config.toml
init_std_qkv = 0.0395
init_std_down = 0.00809
lr_head = 0.00562
Each number is 200 + 20 x the weight over its row's rms, rounded and kept within 0 to 999. Layers, rows and columns count from 0. The size before them is the row's rms in percent of the matrix's.

# up: layer 3 MLP up, 1280x160, rms 0.103, rows 34-71, columns 120-159
# down: layer 3 MLP down (transposed), 1280x160, rms 0.0757, rows 34-71, columns 120-159
up34,112,172,184,221,201,175,206,211,164,213,214,213,218,193,201,173,206,240,202,211,187,188,234,190,193,250,185,182,183,230,211,190,191,178,176,159,212,217,202,206,194
down34,104,223,164,198,199,187,197,212,181,217,190,209,173,226,235,186,202,162,195,197,174,196,170,141,210,163,217,199,194,178,183,211,203,201,200,224,192,231,226,171,198
up35,101,233,223,169,242,178,182,217,203,216,159,231,197,201,195,203,192,195,212,190,213,205,226,192,178,210,211,205,203,222,191,160,240,221,185,207,190,181,188,209,248
down35,090,190,185,217,254,200,188,234,201,238,230,161,207,225,201,213,186,216,206,194,189,229,212,204,186,209,209,155,200,222,208,217,206,188,232,189,167,183,222,220,183
up36,091,203,196,215,240,210,194,204,200,221,200,173,187,166,191,166,213,189,193,203,276,217,183,163,211,204,170,194,164,196,205,176,199,183,178,188,223,213,209,182,214
down36,091,208,192,200,183,229,189,224,183,205,199,199,182,216,206,195,197,181,209,215,210,213,183,176,163,184,234,198,232,193,205,210,225,230,225,221,219,204,204,198,159
up37,091,200,221,155,191,210,196,174,193,229,197,239,224,176,157,212,214,197,194,201,186,193,190,174,191,213,214,189,196,193,171,168,253,153,210,218,228,186,215,182,238
down37,091,182,214,183,194,223,229,204,188,166,219,174,187,229,190,221,193,212,195,210,162,170,214,202,211,203,224,173,187,172,192,215,169,238,191,236,224,235,197,178,156
up38,103,173,223,176,208,226,196,222,187,180,211,206,172,192,191,191,240,202,188,186,214,206,220,179,217,189,211,213,214,205,191,235,140,170,196,196,191,190,215,210,192
down38,092,206,217,226,187,189,254,185,172,217,216,161,224,247,187,200,225,209,216,206,184,205,154,198,172,191,200,169,218,241,157,217,176,175,221,195,203,227,228,182,213
up39,104,198,184,162,183,190,193,230,185,187,214,182,191,238,196,203,197,195,170,201,189,203,236,163,195,236,201,183,177,208,195,195,214,178,203,192,183,222,226,236,222
down39,120,205,198,179,187,194,196,200,192,195,166,243,229,213,197,167,230,194,201,171,159,178,243,216,169,160,217,224,208,190,189,215,228,194,209,198,179,192,204,208,191
up40,095,210,215,222,190,219,218,200,202,232,186,187,169,190,205,173,209,193,184,189,219,196,228,190,176,211,167,212,207,196,192,156,218,222,197,194,235,176,182,199,183
down40,096,219,216,179,206,208,211,171,174,213,203,206,227,226,214,204,205,199,197,180,181,205,202,179,189,191,211,165,197,220,202,183,190,214,182,171,199,202,205,216,231
up41,101,206,206,165,205,173,187,206,199,217,217,203,201,181,236,188,181,202,203,191,195,211,193,229,167,252,185,209,182,213,198,154,221,178,169,158,222,204,212,195,189
down41,102,196,180,219,183,205,222,182,170,180,170,182,212,200,201,194,161,218,202,142,200,205,218,185,158,194,210,186,203,202,157,208,195,197,233,180,205,164,192,195,222
up42,083,174,176,227,170,194,202,191,186,196,205,188,219,183,176,169,196,191,170,166,198,222,222,211,201,196,175,189,209,226,211,165,184,185,216,164,202,196,220,216,192
down42,074,217,178,207,210,233,185,218,226,193,195,207,193,187,207,197,192,191,211,215,224,204,174,234,196,176,167,209,208,184,247,211,230,247,199,232,151,218,209,190,194
up43,103,185,203,171,246,209,208,172,183,222,227,213,219,197,210,197,210,224,194,202,215,206,224,208,203,208,229,195,191,193,198,216,184,202,214,210,195,220,199,192,205
down43,106,223,184,223,206,244,189,165,210,196,237,181,180,218,212,169,187,166,191,214,202,206,184,210,204,205,201,181,182,198,192,176,165,245,196,195,204,228,205,183,183
up44,104,222,189,183,181,208,201,218,203,185,184,188,183,209,200,240,208,198,213,195,217,193,207,168,204,201,183,236,159,237,194,211,231,191,211,195,192,224,222,183,174
down44,111,224,191,193,188,218,161,198,183,164,180,182,186,168,174,240,215,205,202,206,205,192,202,209,206,215,179,222,217,217,221,186,219,223,167,194,203,191,211,197,161
up45,110,233,223,176,239,233,242,162,206,191,199,185,210,208,188,198,199,244,211,202,181,227,189,192,222,209,192,249,181,222,204,233,203,182,159,179,220,218,170,225,173
down45,110,183,206,249,220,165,196,226,223,234,181,189,205,217,206,172,238,177,191,184,211,218,188,243,178,221,187,214,205,199,195,177,211,222,186,198,181,189,203,211,184
up46,111,187,227,185,207,171,206,155,201,186,228,204,198,189,197,229,232,225,169,208,189,211,169,181,227,174,197,225,242,231,202,211,183,197,200,194,240,224,185,210,219
down46,114,206,185,204,197,202,194,185,206,171,200,187,181,215,204,180,187,197,209,200,189,219,194,166,167,188,199,248,224,203,198,221,203,221,215,182,183,218,221,214,181
up47,113,215,198,211,176,215,203,190,194,189,213,229,160,188,186,202,219,220,222,203,218,177,175,211,207,208,235,187,182,207,206,201,195,223,189,169,208,176,220,235,210
down47,110,202,187,209,208,254,194,175,174,191,210,194,166,206,184,207,180,201,198,215,164,212,177,179,194,196,204,200,189,228,150,187,253,230,219,166,196,213,239,176,189
up48,100,200,186,197,211,202,223,194,174,183,214,196,173,203,140,205,206,189,190,190,223,218,244,220,179,224,244,182,212,167,188,202,215,211,196,196,227,183,171,186,196
down48,106,192,185,171,216,200,222,176,193,205,192,220,226,192,224,208,169,260,192,159,189,190,169,200,195,190,193,188,201,182,221,206,204,202,186,211,182,213,198,205,222
up49,106,202,196,207,168,195,215,166,205,199,182,192,171,172,224,229,211,178,187,172,237,230,198,196,221,171,177,242,170,181,198,205,189,195,187,195,235,236,195,205,181
down49,098,198,203,224,173,208,160,211,180,176,205,201,245,197,205,217,143,189,196,196,194,203,196,206,225,177,173,205,180,230,205,185,208,205,150,205,209,204,183,186,213
up50,107,200,216,198,175,219,197,214,207,203,235,217,213,180,207,165,199,223,209,196,228,206,196,191,187,202,180,192,161,203,210,201,207,220,202,173,194,170,201,184,212
down50,108,205,195,197,211,206,242,238,201,215,239,236,192,202,206,198,197,218,192,179,202,227,164,206,205,206,189,181,196,212,236,186,162,211,237,224,194,203,223,184,216
up51,110,232,193,160,175,222,215,173,185,220,181,218,211,181,193,171,187,205,197,218,205,175,217,217,197,209,218,211,193,212,187,218,235,205,188,198,194,161,187,213,253
down51,114,204,198,189,182,195,171,242,241,204,166,196,200,207,221,223,192,215,204,208,225,209,176,182,190,184,182,200,231,201,211,213,216,191,170,204,237,199,198,224,183
up52,101,212,189,191,228,222,222,216,225,176,230,194,209,197,204,246,233,214,188,194,183,182,189,186,167,226,165,219,217,196,206,209,199,225,197,170,190,203,173,207,162
down52,102,193,194,250,184,201,180,220,229,189,204,165,210,220,195,177,195,228,207,176,213,168,227,210,188,199,190,186,245,219,191,197,216,214,163,205,221,173,215,177,158
up53,101,181,191,188,166,223,197,205,171,210,246,213,209,212,210,193,192,184,218,191,167,203,207,212,206,187,173,170,188,208,195,206,238,192,219,193,218,222,202,207,216
down53,101,201,179,199,211,210,210,215,203,223,202,187,164,202,242,221,208,227,220,205,207,220,204,182,183,194,210,212,211,194,186,202,224,204,237,184,223,191,176,200,229
up54,104,271,209,212,168,178,223,225,193,202,192,225,166,209,181,235,208,244,232,182,224,188,205,183,201,178,178,203,217,188,237,221,178,224,190,206,205,226,202,221,199
down54,117,185,211,187,205,209,219,217,186,193,151,214,173,192,224,210,209,230,198,200,211,247,205,182,199,220,209,197,187,176,189,172,240,209,195,185,214,196,224,197,194
up55,103,210,246,176,231,165,199,195,170,205,173,220,180,195,218,203,200,191,202,192,232,223,205,199,221,214,176,236,184,198,190,244,233,189,206,209,211,212,195,230,176
down55,098,249,194,198,192,200,222,240,195,180,201,191,225,207,217,167,186,178,199,216,226,195,189,185,182,192,196,178,214,212,207,170,231,196,173,177,217,190,193,185,181
up56,104,223,198,199,148,212,203,219,201,199,186,206,162,192,185,198,224,174,209,194,199,187,156,171,196,192,212,212,243,216,208,229,200,205,185,218,221,235,207,240,209
down56,103,181,221,206,197,208,196,193,169,206,158,206,212,181,191,217,210,205,223,180,220,209,218,211,188,224,194,226,208,196,188,187,202,174,184,180,184,168,184,193,195
up57,093,177,214,169,191,216,190,207,200,211,194,163,197,151,206,189,213,216,193,212,239,228,214,169,205,173,185,172,223,190,201,191,186,204,189,194,225,185,164,219,181
down57,088,171,203,229,216,216,199,164,224,244,224,191,179,218,194,170,188,218,185,189,195,196,205,204,200,209,193,196,206,215,196,197,158,191,209,205,209,198,229,190,214
up58,114,173,204,184,181,152,194,190,174,174,234,212,220,215,165,216,215,209,204,214,197,217,212,214,200,183,226,197,230,209,200,201,211,182,174,167,198,178,208,261,201
down58,108,214,208,153,192,200,249,196,184,183,187,202,209,168,188,215,170,224,191,194,193,206,213,174,195,197,227,196,174,187,242,177,234,180,192,210,201,170,208,208,212
up59,110,190,228,177,202,214,191,203,195,174,233,202,180,161,182,189,230,172,142,205,178,199,232,177,201,226,207,214,223,202,199,201,202,185,194,215,272,185,210,197,193
down59,113,188,206,221,183,196,200,196,209,200,158,204,236,201,226,205,165,191,179,216,226,194,189,185,212,194,235,190,204,221,177,200,202,208,169,177,206,178,210,191,225
up60,112,168,187,165,181,212,198,180,199,202,155,180,216,206,197,200,198,194,191,180,201,207,207,217,204,211,200,227,206,218,182,210,205,200,190,196,239,210,206,263,225
down60,111,193,204,195,200,218,221,207,195,170,206,218,204,198,193,272,190,196,228,223,183,226,215,184,252,196,223,212,182,193,201,169,204,175,172,226,194,229,204,206,243
up61,101,195,222,207,223,201,236,217,192,150,186,200,228,174,195,184,219,199,214,192,223,217,238,236,195,184,226,214,206,216,188,219,219,177,219,188,222,190,191,181,203
down61,113,192,176,159,234,157,161,240,204,215,181,213,184,169,227,215,174,218,206,185,191,190,198,207,230,192,217,200,187,176,174,212,184,183,165,203,200,206,193,211,204
up62,115,177,195,204,201,157,196,212,188,196,204,192,210,187,185,192,191,221,184,188,216,208,248,207,193,233,206,211,197,195,165,189,204,206,164,172,221,198,184,216,211
down62,118,194,185,203,157,220,211,178,173,199,189,205,191,189,191,213,198,214,196,162,233,243,217,215,201,231,217,215,210,187,182,221,168,175,206,195,240,169,219,219,217
up63,099,235,190,192,203,210,219,194,190,209,227,194,208,186,202,186,238,205,181,211,188,230,269,212,177,176,207,225,229,197,197,160,182,199,198,180,198,202,172,214,202
down63,096,198,214,213,210,216,200,207,185,190,217,183,213,211,218,156,220,189,183,205,222,149,221,245,175,200,219,184,221,219,186,209,172,223,219,193,203,197,179,189,234
up64,082,224,209,198,216,192,199,204,208,185,254,233,193,202,189,222,218,179,163,178,219,210,219,161,245,198,220,188,191,225,230,185,175,199,183,181,225,217,196,190,212
down64,090,178,236,159,211,249,173,206,205,176,192,170,183,232,201,219,214,210,183,180,184,197,209,214,239,208,233,209,210,192,182,225,186,214,217,230,199,230,194,183,194
up65,108,221,184,173,206,226,209,197,200,214,182,209,202,197,181,223,181,210,178,197,210,246,253,202,183,219,230,234,186,201,213,223,201,185,192,208,185,208,172,206,197
down65,104,197,188,208,202,210,224,239,175,219,233,202,211,202,215,211,224,181,192,184,208,162,218,208,213,173,174,221,213,203,199,209,211,223,199,210,214,219,162,190,222
up66,112,197,184,177,205,185,199,197,196,231,208,199,186,197,204,237,208,184,174,207,176,203,210,218,178,210,196,222,172,218,192,191,218,214,178,195,196,190,212,212,238
down66,108,187,187,232,232,234,218,184,191,201,191,210,175,205,222,219,177,194,223,232,174,229,192,186,197,199,179,192,187,176,198,194,241,186,192,185,195,189,222,207,199
up67,098,189,199,201,181,158,213,159,166,189,188,233,209,179,220,206,214,199,211,211,179,188,191,186,192,209,185,216,206,203,210,178,229,233,186,137,184,199,212,211,218
down67,090,207,222,179,166,178,202,192,210,190,195,188,219,199,226,177,210,191,178,195,204,184,194,196,159,183,241,170,208,201,174,215,176,204,218,223,219,208,182,240,213
up68,101,192,198,204,220,188,205,227,213,199,211,214,133,197,180,216,198,230,208,193,218,236,221,219,182,240,214,239,203,186,177,172,183,173,184,150,199,185,218,231,201
down68,089,185,177,218,180,239,219,209,199,165,200,233,226,207,180,209,197,188,178,189,227,185,207,192,168,231,212,208,205,189,192,210,182,198,186,179,227,203,185,229,202
up69,097,214,194,194,216,165,198,178,198,217,210,239,173,192,203,212,214,188,211,164,224,212,226,224,171,215,203,222,219,196,200,230,196,218,184,225,199,219,191,224,193
down69,074,218,175,181,209,188,164,223,224,201,226,213,241,221,196,193,174,210,195,223,153,200,172,194,202,229,199,181,210,203,194,211,186,194,189,167,200,176,229,193,245
up70,114,199,217,222,221,202,266,169,203,174,204,190,196,217,164,203,212,217,214,183,211,206,238,227,206,215,220,229,226,217,191,187,187,204,186,215,214,215,159,220,184
down70,121,185,241,196,201,219,172,206,245,208,191,207,191,184,176,184,194,204,179,197,232,183,213,174,184,219,208,215,164,212,190,189,183,187,187,254,207,206,228,215,194
up71,103,198,226,186,215,224,201,202,190,227,187,229,202,199,180,193,239,201,215,175,229,213,183,146,161,224,193,221,207,191,209,225,196,186,222,194,224,194,230,204,209
down71,107,248,171,192,196,160,185,193,231,184,172,211,207,199,191,195,199,223,218,163,189,191,205,228,160,222,235,182,219,197,185,187,201,214,223,167,178,188,194,228,217